Weights of a small transformer language model: 12 heads of 64 (3 for keys and values), no biases in attention or MLP.
Each number is 128 + 32 x the weight over the matrix's rms, rounded and kept within 0 to 255. Layers, rows and columns count from 0.

# layer 3 attention value, 192x768, rms 0.0898, rows 182-188, columns 0-95
[[ 93 113 150  79 158 138 151 117  90 105  63 139 103 115 131 134 151  48 161 104 162  86  93 127 147  99 103  76 109 170 169 193  71 102 163 127 144 165 132 130 143 148  72 120 133 123 123 123 135 117 199 128 162 124 134 109 160 159 181 161 113 110  76 161  87 110 156 166 107 199  68 137 118 124  97 161 146 146 100 141 121  61 138 141 102 169 152 132  61 127  28  97 152  84 124 171]
 [116 168 113  81 183 153 116 101 112 138 147 117 133 148 148 154 134 204 104 135  98  65 116 120 130  72 151  96 157 124 167 122 177 128 124 139 108 136 129 136 134  96 141 120 168 107 151 154 149 127 108 150 102 184 173 113  85 143  96  48 176 166 146 126 177 130  97 158 112 155 173 107 126 159  96 106 134 139 147 118 141 155 147 106 117 124 165 160 135 146 122 172 101  93 179 115]
 [114  91  63 138 119  80 142  65 121 189 149 169 107 101 108  63 114 121 121 111  82 120 132 111 137  65 137 110 108 211 114 142 127 121 104 113 109 136  85 118 161 119  97 146 107  68 141 120 136 112 150 114 139 153  92 172 111 143  96 210  80 165 141 102 165 107 157  95 147 157 109 153 114 104  96 149 177 111 105 153  90  72 126 148 115 143 115 106 106 175 122 176 171 137 142 107]
 [144 111 131  81  53  88 130 125 179  99 102 122 100 135  96 165 170 101 163 117 154 147  79 141 142 144 106 165 125 166 154 117 151 105  99 111  91 120 104  95 122 106 123 150 156  82 116 119 105 103  71  79 149 114  86 113 108 106 100 172 113 120 101  88  94 108  96 121 131 155 114 159 171 115 143 134 134 126 155 133  70 173 134  88 130  51 152 129 107 129 153 128 126  97 132  94]
 [113 164  61 159 158 191 137 121 101 136 168 150  82 155 172  93  45 125 143  59  87 137 121 182 127  92  89 135 108 101 185 165 106 141 134  91  99 113 140 105 105 204 140 172 116 115 114 133 127  59  82 167 116  73 143 134  82 110 107 190 136 153 123 115 146 132 183 148  91 115 153 171 137 167 156 127  96  74 105 137 105 132 120 182 127  59  87 113 159 138 163 124  95  91  75 106]
 [152  94 140 142 167 110 155 139 146 167 124 152 119 108 114 152 144 152 134 139 124  93 158 128  86 199  55 113 206 162 172  91 106 111  67 123 124 137 133 119 145 127 180 146  78 101 110 104  87 158 174 129  64 150 111 177  83 199 108 141 119  96  84 115 155 155 149 106 106 105 131 125 135 136 124  57 160  98 149 163 105 158 142 146 115 162  82 128 141 161 168 114  86 126  87 100]
 [159 124 119  99  94 169 138 183  82 144  90 133 143 103 138 127 122  99 172 145 123  93 155  89 131 137 133 106 147 146 123  79 157 128 132  93 140 166 119 113  96 163 161 125 127 148 123 131 141 143  99 173 120  52 140 127 112  70 107 144 156 126 116 149 138 121  99 116 131 136 139 136  64  95 123 160 154 210 152  80  69 119 138 143 186 194 181  64 149  59 110 146 139 104 112 137]]
# layer 3 attention output (transposed), 768x768, rms 0.0681, rows 566-572,630-636,694-699,758-763, columns 0-95
[[154 178 107 115 104  97  67 162 120 133 166 177 133 134 176 124 189 119  88 137 115 141 141 123 161 178 116 152 112  85 109 135 124 116 101  76  72  86 168 143 119 141 123 175 185 144 124 231  28 183  98 208  61 186 142 181 141 115 141 138 154  90 168 119 194 174 164 135 121 117 116 115 144 129 192 159 132 107 174 148 137 136 130 142 141 109  37 115 157 128 178 141 167 144 199  88]
 [106  80 107 156  96  53  64 100 199 136 136 194 111 115 144 130 106 122 106 137 113 142 118 148  77 152 149 167 141 110 158  83 142 128 174 172 161 170 131 151 119 143 122  59 156 123 184 114 114 142 152  90 139  85 140 118 153 154 141 139 114  90 196 161 167 121 209 137 128 129 116 134 157  71 184 149 130  82  68  95 118 184 122  84 133 141 127  83  60 103 129 116 139 173  87 125]
 [ 87 136 112 136 166 155 179 135  68 103 152  45 184 133 122 167  95  93 101 182 142 102 150 139 119 151 151 115  75  90 182 146 123 146 114 107 154 146 129  96 111 174  99 121 172 147 198 160 136  99 184 103  74 106 170 132 119 105 103  73 103  74 155  78 112 131  84  81 123 146 110 150 104 158 190 122 113 156 168 130 125 115 105 137  86  87 131 129  88 183 151 165 109 153 159 111]
 [171 133 145  97 143  82 146 123 136 164 131 153 161  89 116 119  93 114 134 107 166  89 147 146 170 122  78 122 158  89 102  86  74 131 132 117 168  96 126 112 195 130 156  98  98 120 123 104 110 109 160  86  59  91 153 113 105 101 155 166 140 185 113 166 112 107  86 175 133 100 115 131 119 124 119 148 144 164 136 112 108 147 100 119 160 180  91 129 161 109 115 120 194 111 149 103]
 [111 131 167  93  99  46  88 143  59 128 133 152 180 110 175 166 116 140 130 210  96 101  97  63 145 154 179 168 143 153 114 107 111 164 165 125 178 142 106 124 157  97 141 123 150 133 147 117 102 162  77 111  98  88 129  74 119 140 118 114 134 129 165  85 153  78 156 172  79 111  89  85 125 139  94 130 106 219 153 170  99 167  88  90 190 112  91 148 144  79 144 143 162 133 145 177]
 [122 130 226 131 159 169 144 129 127  50 132 179  89 167  80 121 125 161 130 116 123 156 156 203 109 102 154 166 179  65 162 124  73 108 183 200 126 125 115 154 143 176 120 131 192 117 151 200  75 169 115 100  96 109 144  96 140 145 165 132 175 107 129 175 116 164  75 162 169 128 168 165 102 123 109 108 147  94 129  93 108 124 154  80 132  63 128 101 152 139  90 156 141  40  95 139]
 [149 139 126 158 112 129  91 157 128 183 178 103 166 123 127 104 126 128 126 155  37 159 135  99 122  94 117 144 134 113 141 130 116  68 173 137 152 150 147 176  94 153 114 153 170  88 145 117 125 118 119  45 101 142  98 168 141 129 123  97 113  94 132  43 112 135  93 110 140 179 140 156 155  97 151 140 139 109 154 120  97 121 171 118  95 134  77 186 114 158 153 134 130 232 188 188]
 [129 115 128 150 106 166 138  76 117 131 166  82 123 133  94 129 137 144 121 111 149 151  67 172 111 110 119 121 169 164 133  65 134  71 133 110 170 100 134 106 130 116 138 101 119 136 179 124 140 132 160  39 186 153  94  92 184 147 168  85 127 136 133 127 136 175  85 155 123 127 118 149  88 115 107 153 170 107 126 122 141 109 129  95 129  90  97 138 127 161 112 126 122 145  90 173]
 [162 156 153  98 167  56 139 123 159  57 140 140 154 125 113  73 100 140 141 144 112 135 140 132 162 125 113 137 123 166 131 103 197 168 144 189 119  65 127 103 158  93 176 118 114 109 102  76 150 112 137 122 160 154 130 172 118 107 111 119 118  86 116 153 113 124 135  98 126 157 188 142 124 102  93 172 149 167 156 144 148  86  69 162 161 125  91 154 140 140 123  66 153 138 173  77]
 [124 154 132 157  72 123 100 136 159 119 124 134 170 126  85 131 133 133 169  93 174 117 133 145 140 125 188 143 147  65 130 105 108 147 136 142  55 149 144 123 131  99 127 130 132 146 121  80 124 142 113 124  68 132  67 101 111 109  85 138 108 128  91 113 148 108 106 145 112 181 161  95  95 100 104 116 162 143 106 147 110 126 108 133  87 116 110 123 238 117 114 131 143 140 110 118]
 [ 73 150 114 141 173 160 121  89 138 116 128 174 160 174 119 121 120 118 146 197 107 145  94  92 164 141 163 102 133 102 134 208 172 104 110 114 181 138  77 134 157 139 149 117 141 125 128 164 118 118 146 108 116 132 119 161 120 147 148 158 115 153 154 144 129 139  61 128 118 139 187  97 137 175 159 162 149 125 137 125  91 185 135 151 178 179  76  60 146 135 174 192 153  84 121 140]
 [143 159 175  61 134 126 145 115 161 152 111  71  87 121 157 104 143 104 138  58 124  76 128 140 105 133 116 137 122 142 175  93 163  99 183  99 178 116  96 125 121 172 128 148 151 101 118  83  84  44 150 114 153 185 115 104 100 153 187 144 166  97 171 157 140 140 120 143 178 132 130 166 182 138 112 117 131 118 108  92 109 144  97 139  62 105 131 129 191 189 141 129  93 126  89 118]
 [127 134 143 189 112 172 129 137 159 109 164  55  94 136  83 100 168  46 155 136 116  73 110 145 170 167 153 117 115 178 101 146 150 123  86 175  89 115 136  91  88 120 138 167  76 124 115  91 139 114 151 187 168 185 131 150 118 129 150 105  62 122 110 145 109 161 108 108  92 114  90 104 137 196 140  99 176 161 106 134 102 137 159 169 134 119 104 143 159 150 217  95 148 146 126 140]
 [119 153 199 177  86  84 142  65 115 111 151 130 185 176 106 167 214 116 104 133 168 133 120 179  95 169 146 122 132 141  97 157 138 124  94  85 132 145  64 132 144 139 171 162 123  82 105 130 112 175 162 151 138 129 197 132  90  99  99 144 145 101 142 113 178 180 106 142 122 103 134 169 102  93 114 124 110 131 115 141 166  77 109 148 171 127 156 141 139 137  87 127  58  76  91 133]
 [168  99 145 176 138 114 120  60 139 142  91 112  76 126 153 122 138 140 130 109  75  97 117 158 149 150 177  64 101 156 159 173 119 167 155 170 160 133 105  97  85 108 103  62 126 186 103  36 120 121 128 119  92 150  91 115 131 170 129 155 136 116 151 131 109 149 139 144  91 136 131 109 117 196 120 169 108  71  94 157  97  92 113 135  47 158 169 145 113 156 188 106 126  71  72 163]
 [ 98  97 102 112 133 153 152 160 107 139 110 107 140 108 129 171 115 133 120 173 177 111 146 134 180 129 102 134 101 165 125 129  92 135 144 104 169  77 127 133  79 125 102  84 115  91 119  83 156 160 122 172 134 121  86 156 111 103 136 120 133 161 145  47 126 127 161 150 135 142 123 137  72  48 136  80 168 172 123 131 109  84 146 164  92 127  62 160  92 172 187 142  82 131  98 198]
 [106  61 133 123 149 160 118 143 124 180 161 156  77 144 136  99 201 191 137 118 125  97 150 121  39 119 135  71  89 141 155 144 157  32 111 134 121 146  84 130 135  89 153 141 152 102 146 128 142 107  96  92 189 131 139 114 130 167 160 138 132  69  70  48  87 128 145 176 164  93 193  99 150  83 167 102 158 141 204 150 255  92 125 107 107 171 135 104 117 133 134 134 150 119  77 142]
 [ 94 100 135 131 165  85 153  98  92 123 161 177 123 168 118 166 147 130 141 171 215 187 112 119 161 142 167 177 140 133 142 109 123  92 120 137  92 132 105 140 156  83 208 181 144 115  89 123 119 131  74  88 109 112 161 147 105 133 142 163 140 121 135 152 149 154 158  71 164 164 110  60 112 103 152  70 110 131 166  90  19  80 125 165 122  64 145 186 142 151 157 166  63 103 185 121]
 [132 129 105 112  84 139 130  81 174 138 174 130 113 152 143 150 164 135  81  89  70 126 103 175 127 126 142 101 181  93 122  89 151 164 123 113  90 151  61 106 117 125 123 104  75 138 134 111  73 151 131  82 115 104 111 122 124 101 165 152 143 129  97 174 150 140 151  89  77 138 148 142 148  93 140 113 155 147 106  98 101  99 132 134 107 108 199 103 128 131  98 134 110 109 212 123]
 [109 192 123 136 121 138  65 200 120 193 105 154  68 172 189 119 122 138 117 120  87 126 175 172 103 142 205  79 137 134 104 109 144 115 133 111 116 142  73 114 148 101 108 130 113 143 109 102 189 135 124 136 107  98 144 103 184 119  95 132  85 120 138  86 176  76 146 115 145 114 184 138  96  76 145 191 110 140  96 101 188 154 113 169 161 153 206 135 159 181 172  75  66 144 128 139]
 [162 103 118 106 162 160 150 139 156 141 103 114 156 147 130 168  85 164 121 129 116 189 143 129 120 137 145 129 117 134 107 255 163 124 147 139 164 130 154 145 125 101  85 111 123  93 160 120 146  87 111 134 116  88 126 120 108 167 120  75 142 135  65 113 145 108  91 109 173 160  64 107 108 120 145 116  95 105 100 143 160 113 119 140 102 164 118 156 141 145  97 168 115 124  84 138]
 [113 137 190 150 137  90 147 167 126 168 161 101 148 124 163 113 199 161 105   0 144 111  95 137 147  86 117  91 158  57 114  88  99  95  91 112  93 162 125  86 106 121 170 121  83  83 162 187  74 128 101 148 148 196 115 149 171 128  97 104 211 116  89 159  64 109  84 111 104 173  86 107 152 121 124 119  75 144 107 127 118  86 109 145 185 164 126 137 143 107 126  65 129 123 137 203]
 [ 84 130 123 123 196 113 101 153 150 156 110 129 133 112 110 142 112 111 106 148  90 138 164 118 178  43  76 149 161 122  73  70 117 147  94 134  57 104 139 136 113 134 138 141 179 128  64  88 119 189 190 188 156 122 112 144 142 108 113 166 154 175 177 115 153 121 201 126 163 162 129 174  81 115  42  85 123 129 170 137 134 172 159 112 115  95 157 123 171 141 149 107  89  80 166 118]
 [166  83 106 105 108  81 105 153 159 105 157  56 151 130 138 183  86 203 138  71 106 103 179 141  71 153 100 139 169 108  97 155 135 152 130 133 130 157 153 152  66  87  64 174 161 103 149 134  67  73 135 197 107  90 111 149  86  96  64  82 170 190 152 116 200 154 140  99 136 182 156 181 173 128 140 157 143 151  95 140 177 165 156 174 113  73 145 118 104 168 132 188  71 156 155 215]
 [169 112  94 155 154 159 121 143 160  94  56 119 100 134 165  98 124  99 170 103 127 109  84 184 162 142  78 184 131  88  97  87 190 140 158 106  90  98 140 128 160  99  61 156  89 185 165 150 112  75 135 140 141 146 140 164 128 128 141 122 166  60 140 146 112 122  88  89 128 120 174  95  63 178 119 108 121  96  98 121  56 115 128 123  98 150 202 143 150 128 105 171 221 193 104  90]
 [137 141  66 123  69  72 118 116 100 196  63  86 166 152 127 130  95  68 133 106 133 118 131  41 121 138 179  86 125 129 127 158 177 102 154 131 112 155 186 162 119 176 123 106  70 113 137 103 175 131 109 117  96 126 165 145  53 107 151  94 145 151 180 175 123 169 135 159  88 140 165 154 102 117 126 122 117 106 175 147 174  66 145 106 112 110 177 121  89 108  83 113 110  87 140  93]]